{
  "n_layer": 16,
  "d_model": 192,
  "n_head": 3,
  "n_kv_head": 3,
  "head_dim": 64,
  "d_mlp": 512,
  "vocab_size": 2048,
  "activation": "bilinear",
  "norm": "rmsnorm",
  "norm_place": "pre",
  "norm_eps": 1e-06,
  "positions": "alibi",
  "qk_norm": true,
  "attn_scale": 0.125,
  "bias": "none",
  "tie_embeddings": false,
  "parallel_block": false,
  "extras": ["some layers without attention", "local attention windows", "shifted keys", "gated attention", "exclusive self-attention", "value embeddings"],
  "init": "uniform",
  "init_std_qkv": 0.0258,
  "init_std_o": 0.0258,
  "init_std_up": 0.0258,
  "init_std_down": 0.0,
  "optimizer": "adam_variant",
  "lr": 0.00247,
  "beta1": 0.9,
  "weight_decay": 0.13,
  "lr_head": 0.0142,
  "warmup_steps": 429,
  "schedule": "wsd",
  "decay_fraction": 0.701,
  "decay_shape": "linear",
  "final_lr_fraction": 0.1,
  "batch_tokens": 65536,
  "seq_len": 4096,
  "doc_mask": true,
  "train_tokens": 278400000,
  "steps": 4249,
  "dataset": "wikipedia_en"
}
Each number is 128 + 24 x the weight over its row's rms, rounded and kept within 0 to 255. Layers, rows and columns count from 0. The size above them is the row's rms in percent of the matrix's.

# layer 12 MLP down, 192x512, rms 0.0759, rows 0-104, columns 192-255
size [ 87  83  97  96  96  88  93  91  80  92  90  92  93  95  91  96  98 102 108  91 104  96  86 114  99  97  95  96  91 103 100 100 105  93 107 210  97 103  93  91  98  94  97 103  99  91  98  97 102 101  94 103 100  96  98 102  95  98  96 101 103  95  94  96 105  90  94 101  97 104  98  96  97  97  96  98  83 102 104  97  93 103 102  96 102 102  99  98  94  98 103 104  95  95  99  90  94  98  99  98 101 101  99  98  96]
[[111  96 127  75  96 150  92 110 118 149 127 120 101  99 121 140 120 107  78 161 160 124 162 118 136 127  95 114  75 140 144 111 140 121 152 143 158 162 130 135 158 115 105 116 125 111 126 145 114 143 152 148 138 140 111 133 150 136 120 132 120 106 142  88]
 [129 128 138  82 193 136 154 108 118 156 124 147 121 155  91 125 135 142 140 112  85 152 125 139 160 141 120 169 134 129 186 169 141 131 109 113 114 107  94  95 135 144 111 111 115 142 106 105 120 187 171 160 129 124 129 116 115 156 144 134 161 108 148 153]
 [134 146 139 103 144 119 100 166 138 144 154  97  85 190 149 145 116 105 115 135  95 127 112 128 108 126 146 115 116 115 111 134 132 150 144 108 117 131 129 130  88 158 161 107 129 120 149 101 118 139 143 107 114 126 144 146 175 107 142 131 137 123 114 100]
 [ 96  97 116 148 111 111  52 120 101 121 120 129 124  98 125 136  86 118 142  96 135  98 114 139 112 192 109  94 130 144 152 104 123 131 117 130 102 135 154 163 142 145 109 125 140 161 134 118 104 109 100 118 143 163 145 102 155  80 141 148 101 127 114 104]
 [109  99 134 127 107 120 131 147 136 129 126 148 113 141 155 151 133 136 126 113 144 135 143 156 127  96 112  87 115 114 111 104  96 141 144  80 113 169 127 138 146 136 114 111 114 128 134 115 141 161 163 132 167 140 151 131 182 152 101 168 113 149  86  96]
 [113  99 148 138 134 125 116 112 135 132 130 194 131 104 148 128 175 106 149 142 148 123 125 143 146  96 119  81 139  98 140 134 129 166 126 138 160 128 183 178 147 149 126 146 120 155 122 121 106 116 113 142 132 123 127  78 131 148 149 144  97 117  91 104]
 [112  92 100 130 169 114 144  64 125 114 184 150 128 138  94 140 103 132 145 114 126 116 156 145 163 137 107 170 133 131 107 148 120  53 142 216 134 137 134 101 123 125 121 135 129 122 139  93 122 115 123 132 137 133  98 129 153 114 100 130 145 140 103 134]
 [113 134 116 154  99 147 170 139 101 130 105 182 129 155 110 150 121 177 126 120 163 105 122 136 134 105 141 127 148 117 141 111 145 105  94 147 110 117 160 160 114 145 132 158 134 134  99  94 144 111  94 143 137  91  95 105 137 114 147 134 132 126 109 146]
 [126 129  94 118  99 122 149 166 132 127  73  62 138 140 139 117 126 125 113 157 136 147  75  81 183 145 179 116 124 157 119 126 113 104 169 107 124 115 113  90 134 126 153  92 133 105 108 171 105 128 136 124  94 108 140  97 141 130 127 113 145 137 130 138]
 [152  63 146 113 132 155 141 162 101 105 149 128  84  99 135 100 126 138 131 183 120 116 122 155 163 112 137  97 114 116 146 147 127  89 139  87 122 137 130 164 141 140 106 113 150 128 170 106 139 127 162 109 150 112 110 160 123 135 149 156 110 144 107 115]
 [137 152 166 165 109 138 109 143 136 129 113 125 151 121 133  90 120 110 145  93 111 104 133 131  97 176  96 141 115 106 109 128 147 135 147 149 147 128 152 138 167 154 123 143 139 165 135 104 113 147  67  98 101 135 112 105 147  98 151 113 121 112 124 148]
 [121 140  81 152 147 160 111 168 141 133 174 159 119 174 148  96 129 135  88 106  82 136 130 152 116 128 132 107 108 128 132 146 124 117 144 115 129 155 158 124 148 138 137 128 108 149 113 127  99 149 132 142  80 152 168 125 110 117 154 175 149  96 127 117]
 [ 86 150 151 109 122 114 124 138 107 179 102 148 106 112 132 167 147 120 105 170 165 128 146 148 113 116 127 155 154 152 150 113 162 110  98 121 158 121 114 126 115 159 111 121  94 152  58 121 122 144 146 132 123 120 122 173 117 116 152 137 158  87 140 100]
 [127 158 145 124 155 120  96 124 174 123 126 148 190 143 145 113  95 134 105  95 119 127 125 141 132 144 138 137 106  93 126 113 155  96 106 137 123  90  75 128 116 132  94 145 194 112 111 122 139 138  69 174 106 141 159 171  99 138 114 147 113 116 123 152]
 [158 140 150 141 141 116 136 171  62 145 169  93 145 118 102 124 110 147 136 131  96 125 142 167 122 135 133 150 117 131 158 137 133 111 114 125 151 109 120 115  94 114 134  89 116 130 184 139 132  98 112 111  87  97 122  85 128 155 154 147 164 127 135 136]
 [120 129 149 176 116 146 126 131 140 149 141 135  82 146 109 100  83 106 145 127 122 135 111  95 133  63 185 109 123  89 103 111 137 133 136 160 129 179 153 118 164 126  93 181 119 121 107 161 145 112 129 174 132 141 119 131 102  99 127  99  91 142  77 122]
 [111 134  93 137 100 108 148 149 114 164  97 132 126 113 146 110 114 149 148 198 190 131 139 125 140 167  99 135 119 158 166 114 111 122 100 120 125 119 143 146 137  57  99 153 108 139 153  82 104 126 124 113 114  99 108 127 133 169 124  70 127 115 137 100]
 [101 121 157 153 114 141 150 138 127 110 122 112 114 132 120 125 130  96  95 127 117 144 133 146 106  79 179  77 173  90 148 126  98 125 137 116 123 143 150 170 163  95 122 121 121 135 106 131 124 125 124 126 151 122 128 110  98 138 207 121 115 113 151 135]
 [120 169 180 138 134 142 143 137 128 133  82 155 125  99  84 116 141 120 108 166 128 146 141 141 114 100 119 112 176 117 119 101 104 112 121 113 110 100 137 117  75 106 130 111 141 123 107  88  73 127 142  98 156 139 122 130 151 146 111 132 126 138 107 137]
 [134  91 153  92 145 111 156 110 156 131 144 108 110 110 101 106 140 170 130 113 148 130 136 146 104 141  61 132 138 188 171 116 140 138  96  82 137  93 136 146  78 147  84 172 147 146 105 123 100 138  92 121 113 135 152 159 142 107 121 134 104 100 124 101]
 [138 118 145 111 145 148 144 113 122  94 108 137 146 103 104 120 111 125 113 153 133 147 161 130  96  87 175 111 155 131 142 131 142  95 145 112 127 146 162 149 135 119 144 136 173 141 143  99 115  88 156 120 132 131 136 119 141 118 135  77 110 114 158 122]
 [106 121 130 129 129 131 128 115 115 145 159 113 146 159  95 102 140 155 170 187 121 129 103 118 120 113 139  80 159 125 137 144 134 188  92 127 144 124 118 116 162 104  86 129 123  96 109 155 167 173 152 168 141 143 143 120 167 125 144 143 107 156 105 142]
 [138 140 146 151 101 171 133 109 119 118 123 132 139 124 112 152 106 153  87  96 141 148 170  86 115 153 137  86 147 105 120 151 143  88 108 134 172 151 146  76 134 111 158 100 139 149 142 108 127 150 112 103 100 162 161 131 151 129 113 174  95 137 114 115]
 [ 98 100 102 144 114 179  64 107 141 156 128 134 101 127 134 153 125 126 154 107  87 116 117 166 136  83 149 109 119  77 116 125 157 100 155 168 120 105 138 149 200 112 104 181 113  98 180  99 111 172 127  89 140 117 148 115  99 110  89  94 117 119  80 136]
 [145  88 155 116 144 150  91 150 177 100 118 123  84 155 159 129 121 111  85 142 113 111 141  92 164 155  86 135 132 143 124 124 150 168 117 127 133 100  91  86 100 138 115 132  96  98 164  96  96 153 114 149  99 145 113  80 126  88 117 112  82 147 123 116]
 [101 153 108 131 146 146  90 122  89 128 111  98 124 133 113 160 133 104 129 136 126  94 131 142 144 108 119  85  97 153 110 129 127 104 137 114 107 164 108 112 149 146 102 105 157 121 145 122 151  97 127 148 133  89 145  85 103 121 136 134  89 126  94 126]
 [ 97 103 111 113 112 131 122 139 143 170 104 153 150 153 159 110 121  68 101 154 143 141 137 131 157  84  93 119 144 161 141 139 156 123 123 130 151 150 127 123 102 129 119 150 114 114 131 107 166  99  91 115 132 113 158 104  91 146 120 150 109 144  98 132]
 [141 158 132 113 115 103 169 120 127 142 160 150 167 166 152 141 139 195 134 142 131 105 175 124 116 122 112 110  83 137  92  96 111 151 128 121 120 134 143 141 145 134 155 161 161 192 183 160 130 157 137 114 126 131 156  92 126 139 109 144 117 150 154 123]
 [116 106 107 135  93 153 122  83 102 137 131 118 134 119  94 145  80 129 128 126 122 160 169 111 127 110 146 150 127 152 114 129 127 150 125 110 120 173 131 142  86 134 104 114 129 119 140 144 117  98 143 105 114 117  97 122 147 163 146 119 103 132 154 136]
 [117 114 123 126 139 140 115 111 100 146 130 144  80 108 140  97  94 138 117 113 126 110 117 137 126 159 133 130  99 125 131 119 126 166 122 125 128 118 165 143 108  79  99 123  97 133 164 105 129 151 108 156 117 146 132 149  93 100 147 120  86  75 123 162]
 [133 132 122 105 154  88  92 111 141 181 148 135 143 128 185 128 116  92 138 151 137 144 137 121 114 130 140 181 100  73 119 127  96 158  86 101 169  95 130 132 149 108 123 100 129 120 177  72 125 110 124 104 118  76 102 113 121 195 147 145 120 103 143 105]
 [119 128 148  89 147  99 115 142  98 125 150 152 171 155 138 161 130 133 159 156 134 150 159 128 106 117 112 117 118 144 126  73 131 128 117 160 118 110 124  94 138 154 130 130  89 165 154 135 146 129  94  91 155  83 117 138 120 114 156  84 168 160 146 113]
 [111 110 101 151 112 167 131  97 164 156 144 112 137 151 162 105 148 109 162 148 101 154 131 146 102 110 121 118 121 133 154 157 147 109 102  93 155 149 116 116 120 154 132 123 102 182 141 111 100 127 149  88 159 118 103 166  96 188 148 109 163 103 129 120]
 [156 124 155 157 142 148 116 129 136 145 128 106 143 146 125 108 139 159 160 196 182 128 118 140 173 117  82 115 108 142  88 122 109 101  79 138 117 119 111 149 131 121 144 136  97 153 117 180 108 110 143 144 125 128 129  98 118 111 150 138 191 138 122 129]
 [ 89 112 114 163  84 130 133 127 142 124 134 145  71 158 119 146 124 137 164 109 144 135 176 146 106 142 154  93 107 123 100 112 103 101 178 166 131 119 122 144 160 176 151 139 118 146 103 129 100 134  75 136 146 135 128 164 115  99 129 140 103 171  73 112]
 [131 104 140 158 181 100 110 125 140 130 141 170 169 127 118 162  95 121 125 129 108 109 162 132  79 122 106 151 140 110 160 112 161 139 141 144 133 112 111 129 110 107  90 149 161 126 129 108 139  84  63 149 137 129 125 142 150 142 154 102 116 149 118  97]
 [179 140 121 137 155 121 109 164  97 114  97 142 138 152 111 101  88 146 123 120 177  94 127 116 168  97 132 144 110 133  98 141 137 129 120 138 129 125 117  66 154  88 147 130 133 124 104  89 109 137  93 117 131  90 163  92 151 114 153 142 128  92 122 130]
 [149 163 131  90 176 128 115 120 121 170 105 165  94 158 135 118 122 109 130 150 149 157 140 143 125 167 119 162 164 150  93 121  80 124 137 146 117 132 121 121 153  96 131 136 158 128 114  97 163 148 142 106 147 172  97 172 112 126 101  92 135 120 134 130]
 [130 164 148 107 117 118 127  92 146 143 119 117 138 148 125 135 113 161 157 140 153 103 125 150 158 125 204 158 163 101 111  86 156 132 114 161 132 152  93 146 141 131 161 119 142 133 143  94 114 163  95 133  93 112 177 177  88  99 128 154 124 132 102 139]
 [109 119 131 130 169 125 163 138  75 116 128 121 130 141 134 157 155 165 100 114 130 108 102 168 155 118 159 145 168 123 150 113 100 136 162 132 115 149 145  97 187 119  91 154 100 133 130 151 142 112 144 115 118  68  98 125 125 136 116  95 166 148 109 110]
 [161 126  69 118 159 157  87 143 115 180 147 118 125  95 137 151 104 140 119  98 104 115 131 131  68 135 139 162 104 136 165 146 155 144 163 121 164 166 176 149 140 109 158 112  96 105 105 172 108 104 109 135 108 103 131 125  82  75 127  83 145 112 142 139]
 [141  77 150  93 104 112 148 153  77 170 150 150 117 113 123  73 141 157 126 169 130 107 104 100 120 179  88 125 120 126 113 171 131 158 120 140 143 126 112 123 137 106 145 114 116 125 126 115 110 122 160 123 129 120 128 137 144 114 125  92 109 112 105 135]
 [143 132 104 122 130 125 135 141 113 126 148 142 112 131 115 131 159 122  86 105 138 141 132  91 157 104 120  96 105 155 132 132 152 124 138 115 132 123 123 135 133 150 128 162 117 133 193 142 140 149  98 125  97 126 162 141 102 131 160 123  99 117 137 108]
 [165 115 130 168 122  95 130  95 100 133 125 134 109 132 154 138 153 161 113 167 165 141 162 172 107 118 111 116 128 110 151 127 146 168 161 133 112 104 142 121 108 126 166 144 155  93 143 116  97 161 144 156 137 137 155 142 174 118 136 167  94 104 148 172]
 [130 146 149 151 112 138 136 144 108 137 119 130 127 173  92 161 115 134 158 142 118 109 171 168 155 146 148 147  91 107 123 131 129 123 128 158 120 119  97  98 155 137 118 144 141 132 120 137 163 122 127 131 109 100 179  97 139  97 120 141 118 105 135 108]
 [108 122 138 153 109 158 103 132 150 124 149 133 103 142 130 124 168 131 138 116 141  95 128 138 139 157 140 143 137 137 147 127 107 113 120 109  91  83 128  80 122 156 108 170  72 151 127 113 131 116  98 108 128  96  97 106 126  97 146 170 145 123  91 136]
 [151 155  91 122 126 138 145 140  83 107 126 124 134 161 133 111  82  99 108 100 115  85 132  96 139 140 140 122 108  95 130 140 130 130 124 149 126 128  83 155 125 134 116 152 123 160 124 152  98 104 125  98 137 154  85 125 148 141 106 117 127 131  84 117]
 [128 148 128 105 138 151 139 102 152 111 111 117 137  88 134 137 113 165  77 153 140 108 149 113 134 115 140 126 117 119 165 134  89 125 113 143  65 161 143 171 109 174 118 152  85 103 116 109  96 121 131 116 111 121 125 144 116  98 100 116 116 129 103 213]
 [123 119 158  84 128 125 141 136 119  90 157 149 105 154 128  95 175 141 133 112 142 147 107 127 117 138 125 113  85 125 111 105 115 146 165 134 120 106 147  96 111 145 127 107  80  91 139 154 148  95 113 128 132 169 111 151 133 140 148 107 115 140 145 108]
 [133 155 164 146 121 114 156 134  84  92 118 132 151 150 118 158 114 133 151 144 131 143 133 127 139 167 135 144 106 113  80 102  97 131 162 157 134 155  88 100  85 149 103 153  84 106 119 118 111 153 112 142 128 114  97 112 110 105  89 127 106 104 130 116]
 [166 120 150  83 137 136 116 143 162 126 147 135  93 187 131 154 116 133 127 142 142 106 179 106 157 130 133 113 144 133 128 122 140 126 173 144 138 153 110 122 148 134 171 142 136 132 128 104 141 140 112 142  99 132 148 179  77 135 128 114 153 127 119 115]
 [194  99 158 138 135 121 149 135 141 151 171 129 120 110 160 155 149  97 139  96 127 166 123 105 154 123 145 133 131 109 128 136 136 169 105 115 144 128 146 121 142  86 115 153 150  94 137  77  89 158 111 107 136 133 116 146 117 109  89 143 142 148  75  86]
 [140 111 111 126 148 128 144 102 148 121 129 113 113 114 128 115 167 122 103 117 140 114 107 134 128 132 141 102 126 140 171 147 104  83 141 152 155  99 162 129 150 122 121 182 137 133 121  87 149 141 112 122 170 138 109 101 156  89 147 118  83 102 137 131]
 [156 140 114 150 122 152 156 113  90 146 118 149 163 105 141 146 118 122 116 112 105 154 106 166 139 109 105 143 171 107 127 120 112 125 115  65 108 148 200 156 155 130 104 154 103 125 125 126 144 152 101 136 181 111 114 134 144 134 122  92 160 122 108 108]
 [146 156 114 111 135 148 133 104 122 141 172 126 105 138 133 127 119 118 131  82 111  89 140 122 160 163 122 129 110  84 146 124 151 133 154 128 129 157 141 104 125 127 138 115 140 121 144 130 185 124 115 152 130  77 110 111 172 110 161 179 134 122 104  78]
 [128 138 138 170 109 116 122 146  92 149 118 132 108 100  57 119 137 133 105 102 129  77 157 132 108 104 177 162 142 154  98 153 129 147 107 142 141 147 104  85 156 123 158 121  93 160  71 161 107 114 101 136 158 131 108 125 116 108 148 142  93 100 134  99]
 [157  71  95 113 147 127 115  82 162 125 144 108 114 124 132 138 140 155 144 104 129 122 125  92 113 131 142 130  63 136  84  84  96 127 117 115 155 130 144 143 193 164 146 116 175 104  79 185 128 114 107 130 100 120 154 107 115 108 119 153 141 120 134 140]
 [150 140 109 123 156 119 123 138  86 103  81 183 144 148  97  86  92 122 144 139 154 122 137  72 115 143 145 104 139 153  94  79 127 156 152  78 119 133 127 114 138 126 120 170 111 142 126 140 120 127 100  89 114 146 119 118 136 152 123 175 106  96 181 124]
 [117 126 116 101 123 116 116 143 177 129 118  88 146  77 101 146 114 126 139 117 150 148  93 126 121 137 110 135 115 113 101 122 142 180 130 127 134 123  98  92  95 153 129 108 123 159  91  93 166  70 148 151 141 129 110 134 121 157 142 147  87 122 132 183]
 [ 58 148 106 124 153 105 159 135 140 181 150 136 102 136 145 127 164 164 117 133  87 129 127 133 130 126 113 161  92  76 142 116 126 132 139 141 141  68 148 138 108 106  81 179 141 179 133 110 131 176 111 140 161 143 140 102 166 134  95 130 128 132 118 136]
 [132 130 109  83 148 136 137 136 147 145 167  98 151 136 134  89 131 123 151 142 127 119 177 119 146 162 127 126  82 101 152 140 139 118 121 118 166 111 138 147  82 190 151 152 103 113 101 142 119 132 104  97  81  83 117 109 127  96 118 129 158 110 143 124]
 [105 100  68 148 130 161 121 167 138 105 154 126 145 166  92 150 164 147 108 130 128 150 116 120 104 123 134 137  79 160 191 100 127 126 129 148 160 114 124 133 120 136 124 166 156 153 107 121 108 134 125 141 124 111 124 117 182 104 146 119 129 135 125 149]
 [146 142 137  93 120 116 119 129 135 121 133  67 120 152 100 121 148 155 182 180  86 169  88  95 171 137  81 115 104 108 101 124 144 128 137 138 122 140 142 140 104 136 111  96 145 129 117 126 118 126 124  97 120 105 110 113 169  85 113  80 137 114 153 136]
 [105 134  75 118 128 130 123 153 138 150 179 141 154 168 138 127 111 137 140 156 109 124 134 131 142 126 143 138 127 187 135 145 146 102  99 170 156  98 127 113  99 151 105 200 116  92  90 143 157 122 104 149 197 115  99 100 124 115 191 105 197  77 149 101]
 [152 167 118 175 167 109 103 150  92  93 147  89 122  88 120 133 101 184  83 181 144 123 127 153 150  89 105 128  97 148 132 151 137 131  95 116 112 107 168 111 153  96 118 120 137 122 140 154 127 144 140 129 161 123  91 146 141 149 136 105 123 162 124 113]
 [106 112 134 129 134 158 134 140 157 100 110 100  96  82  82 129 105  86 120 149 117 115 129 139  94 129 111  93 152 141 142 103 125 186 127 159 148 142 130  92 123 100 135 163 131  82 113  91  87 112 104 123 129 154 150 175  93 139 112 166  91 103 171 120]
 [144 119 143 121 129 160 143 130 120 179 114 122  98  86  87 136 138 148 161 136 118 125 117  95 158 135  93 126 125 125 171 116 115 115 107 124  85 150  67  74 147 170 100 190 119 180 127 134  95 111 143 158 150 127 144 154 117 187 173 130 159 118  91 129]
 [137  93 152 105 139 102 121 152 186 172 139 115 162 103 157  85 115 103 133 131 104  88  84  90 123 118 133 136 160 121 153 151 123 158 120 141 105 119 129 136 151 122 154 137 163 129 131 109 101 132  92 138 132 138  92  88  69  80  96  98 134 148 127 120]
 [145 122 140 118 160 142 114 169 112 139 126 111  94 110 170 138 199 126 149 171 130  82 119 126 172 151  82 117 133 172 134 141 121 125 156 122  75 134 167 194 130  81 148 137 142  72 110  96 101 133 120 125 131 117 125 100 142 153 149 112  83 142 127  94]
 [147 139 142 169 129 152 141 106 133 144 126 106  86 148 185 133 151  98 173  97 142 102 127 124 156 126 147 146 108  85 112 112 130 145 145 147 132 141 128 135 147 155 155 109 130 102 128 131 120 128 159 146 129 115 143 183 155 151 139 169 128 148  99 195]
 [115 151 144 195 121 136 160 153 154 139 111 115 136 142 129 108 115 151 142 127 135  90 127 181 129 152 121 109 146 157  99 109  84 120 138 129 152 173 170  87 157 106 147 137 152 125 133 170 125 152 140 125 150 116 125 158 120 100 119  57 117  77 102 103]
 [122 157 147 149 174 138 186 110 151 126 139 119 137 166 164 118 107 151  99 123 123  99 137 148 131 151 170 134 129  93  74 142 100  98 147 124 184 138 138 125 160 122 117 139 105 117 100 107 142 145 123 114 166 156 117 142  89 127 113 164 139 117  94 109]
 [ 97 155 103 131 130 113 127 150 143  73 129 132 117 101 108 143 133 152 109 126 113 159 146 141 151 152 111 117 145 121 125 178 166 143 186 129 174 119 108 152 146 108  89 129 113 109 147 139 147 137  83 141 116 121 110 167 138 173 109  84 121 143 132 127]
 [128 162 128 132 152 100 101 121 115 110 119 112 149 121 154  91  83 184 149 135 104 109 159 153 106 108 152 113 144 152 118  88 108 137 127 122 104 103 142 134 152  93 129 129 102 150  75 166 149 133 148 150 103  68 172 185 130 121 120 103  93 142 187  98]
 [135 147 100 170 126 121 147 121 131 133 106  89  87  96 113 124 130 147 132 158 114 117  66  85 128 122 131 145 181 136 133 125 129 121 101 101 129 163 106 121 113  94 133 156 178 125 129 133 111 130  77  83 117 144 154 124 149 103 120 153 111  78 134 112]
 [150 129 125 108 155 140 146 130 141 150 122  99 123 115 135 204 109 155 145 133 105 112 116 135 134 145 160 124 137 122 126 152 177 100  78 120 103 124 122  97 138 121 141 134 152 108 146 122 156 140 144 160 100 109 197 153 109 127 106 121  98 102 160 144]
 [183  90 123 147 164 159 118 112 104  94  87  89 134 106 178 146 139  86 142 178 105  94 124 110 138 108 128 138 149 131 128 102  94 167 148 142 177 145 114 120 141 173  84 138 137 118 134 124 159 130 141 139 114 158  99 120 142 163 117  88 139 111 132 157]
 [128 137 128 165 110 157 122 128 139 112 129 126 110 135 105 107 149 129 126 129 168  87 112 129 157 140 106  89 142 131 148 136 130 141  64 130 128 135 151  79 121 124 126 155  90 163 140 131 112  82 147 105 174 116 153 117 148 106 132 137 165 136  78 117]
 [ 98 127 140 102 111 165  84 150 146 132 144 130 179 134 131  97  90 142 123 120 112 108 130 138 155 116 121 149 103 110 113 126 135 112 145 133 145 164 125 136 124 148 126 113 115 143 131 115 154 125 130 136 131 115 141 111  90 168 147  92 100 148 155 131]
 [ 82 131  98 126 119 146 158 138 133 122 119 109 143 127 147 124 128 123 115 135  91 155 113 107 142 137 138 130 112  95 108 116 159  90 131 144  93 147 148 127 125 127 128 128 138 131  84 181 177 154 114 108 125 149 126 102 123 137 123 122 126 162 125 178]
 [ 89 133 185 146 113 132 144 167 111 130 114 140 132 144 144 105 139 124 140  86 144 134 145 146 146 101 162 113 113 127 147 142 106 132 120 148 167 175  97 123 135 139 168 140 116 134 134  77 105  98 118 129 142  81  91 115 128 168  93 117 140 183 109 155]
 [114 109 154 123 132 137 170 114 106 178 128 124 141 126 109 143 150 104 149 158  87 118 133 121 149 159 123 156 101 146  79 125 101 133 156 125 135 107 115 161 122 141 144 124 141 131 111 100 123 138 152 110  96 119 110 105 125 121  61 126 116 132 135  99]
 [109 151 123 141  96 118 144  80 144 121 111 114  93 113 117 116 131 115 158 104 173 143 129  93 117 161 112 139 102  94  94 146 169 150 113 124 147 118 103 134 143 143 135 155 107 157 143 128 101 141 152 153 133 144 131 129 121 115 133 124 107 157 113 151]
 [117 107 122 118 124 162 151 145 116 139 140 167 105 177 126 114 158  85 119 142 154 128 131 105 128 127 156 113 139 137 104 103 142 135 129 134 157 148 100 135 127 111 129 143  93 136 108 118 107 134 117 135  96 123 153 116 134 160 101 130 119 140 112 114]
 [137 127 153 114 112 129 127 112 155 116 129 108 135 124 154 106 177 118  82 151 111 166 110 137 121 112 163 126 108 118  98  95  89 127 153 124 126 187 167  78 147 131 135 147 168 149 127 125 142 142 163 153 138 153 138 104 140 146 124 133 128  86 143 120]
 [153 140 166 122 115 161 105 144 104 124 124 150 117 150 146 115 139 163 107 110 116 122 144 118 128 128 145 138 155 117 172 157 153 121 128 157 136 159 138 130 125 122 137 126  97 108  78 116 121 149 138 149 137 122 160 143 121  98 148  94 121 109 128  62]
 [ 99 137 162 139 154 121 127 127 123 144 138 134 110 108  60 117  90 148 141 163 157 113 164 148 149 166 148  71 104 160 123 155 103 138 150 129 149 154 124 117  96 129 101 143 110 104 134  85 127 123 161 150 124 102 125 157 146 117 125  88 141 180  92 126]
 [112 143 122 139 114 113 109 106 116  95 159 115 143 125  85 165 120 158 153 150 148 123 120 131 167 161 124  93 141 152 114 165 109 118 186 138 110 104 112  99 118 169 123  92 113 164 158 104  57 135 163 164 132 103 144 130 111 132 148 146 124  97  85 137]
 [176 109 179 133 110 113 138 112 124  90 122 126 174 137  86 132 123 142 144 142 118 102 144  87  78 115 132  97 122 132 127 155 103 131 119 127 175 116 100 108 127 120 142 130 160 104 142 128 150  97 186  61  94 187 151 127 141 129 121 102 147 142 146 106]
 [160 138 107 135  89 114 137 125  97 117  99  99 110 121 120 108 128 178 142 120 107 112 130  98 156 128 118 138 130 137 101 137 117  99 133 142 116 124 131 106 127 126 137  94 123 198 120 144 116 119 164 126  87 114 118 124 136 142  95  95 127 131 156  69]
 [155 151 142 169 110 125  95 152 123 167 122 130 131  89 107 116 142 145 115 107 132 140 139 180 109 112 126 117  79 117 139 118 133 133 130 119 125 124 168 138 137  96 130 121 121 161  88 126 121 155 141 136  99 135 156 190 109 138 133 153 165 168  89 118]
 [122 166  90 143  92 136 153 121 106 160 126 147 107 110 132 179 161 146 111 162 127 104 120 110 126 176 110 147 108 105 145 102 136 134 167 149 112  68 114 129 171 171 145 124 133 127 116  89 123 149 153 138 136 126 146 151 124 134 122 130 144 159  93 130]
 [168 102 120 121 107 112 163 152  87 130 142 148 147 183 142 119 108 138 105 135 117 146 172 109 126 173 117 142 117 105 102 112 146 144 141 130 166 131 135 104 106 100 123 143 125  68 124 120 163 109 134 118 108 105 163  84 169 133 128 153  92 132 131 115]
 [136 113  83 103 122 139  91 162 119 114 195 121 132 157 150 128  99 141 164 121  99 152 112 148 127 124 133 175 125 139 120 148  92 123 155 135 122 150 152 108 151 168  89 115 106 108 160 164 150 108 126 150 129  92 120 114 118 124 111 110 105  99 127 114]
 [153 135 108 102 140 171 145  95 102 170 143 136 135  98 128 115  94  88 116 111 111 135 158 166 170  84 113 157  93 115 149 151 133 101 122 104 149 115  89  99  99  83  98 146 156 139 152 167 101 102 134 159 125 143  96  99  93 139 143 151 136 188 139 111]
 [170 160 171 133 144 179 160 103 124  97 107 160 121  81 159 124  97 135 111 117  99 126 120 141 158 123 126  89 100 145 110 147  99 100 114  96 155 153 136 134 199 134 112 136 139 155 130 125  92 108 109 163 107 133 131 153  89 118 165 133 124 118 101  95]
 [135  83 174 123  82 150 109 105 150 140 141 139 156 137 106 131  68 104 101 143 106 130  94  97 130 139 114 137 132 134 143 101 170 107 152 159 178 125 178 141 147 110 144  87 153 161 115 123 121 128 122 118 139 116 173 132 121 143 155 168 126 115  91 136]
 [141 123 100 133 138 136  99 110 113 119 138 107 142 176  99 152 133 120 108 105 188 147 124 140 131 157 123 156 121 149 113 147 111 137 143 172  85 113 145  89 134 149 144 127 117 134 152 123  95 107 132  84 121 214 115 132 127  99 131 129  73 122 124 109]
 [101  84 169 158  94 116 113 125  88 115 123 103  80  99  86 111 115 160 129 120 171 120 125 104 134 129 148 128 138 156 129 150 136 132 118 126  81 119 125 151 130 176 148 140 141 146 123 101 114 101  98 151  99 164 131 112  91 159  79 128 121  99 111 126]
 [136 125  93 157 122 163 112 138 114 129 126 139 100 108 147  78 125 127 126 113 154 140  80 116 133 131 112 143 104 132 149 136 159 158 118 128 134 109 123 115 140 134 115 158 182 146 139 122 113 143 106 131 131 134 181 127 126  90 171 154 141  99 111  85]
 [130 140 146 116 102 141 150 135 123 137 172 149 124 137  97 144 114  97 174 146 107 176 119 138 141 147 149 120  96 159 142 147  86 125 116 168 102 121 132  83 120 128 135 130  98 160 144  98  87 141 147 117 190 146  75 147 126 118 166 136  88 156 106 141]
 [120 143 133 152 107 100 127  84 108 135 162 114 105 158 148 161 140 168 105  85 132 171 107 141 139  91 128 106  78 160 116 119 119 143  88 123 140 108 148 104 128 123 124 139 115  99 157 128 113 165 118 132  78 123 139 154  91 124  75 110 103 136 137 138]
 [ 89 105 124 122 149 129  95 132 124 112 137 128 140 124 142 150 138 135 124 119 109 127  94 129 114 130 157 155 157 143 147 149 152 171 114  73 151 128 121  93 122 113 126 167 152 141  98 148 128 118 114 183 116 104 124 150 116 132 163 136  98 101 165 172]
 [131 148 128 120 159 109 171  85 136 132 156 141 170 138 139 106 144 155 151 101 121 102 125 126  98 117 140 140 149 135 131 126 124 121 157 157 152 172 161 146 147 165 108 145 102 126 158  95 121 162 159 109 171 142 131 121 117 149  90 108 178 117 124 121]
 [182 160 122 116 104 120 106 139 163 152 134 131 103 167 172  97 121 135 114 117 138 133 155 132 101 168 151  98 125 110 115  91 103 123  94 156 118 166 179 147 167 133  96 141 118 105 159 140  96  98  86 107 142 160 107 149 128 102 145 168 131 156 100 138]]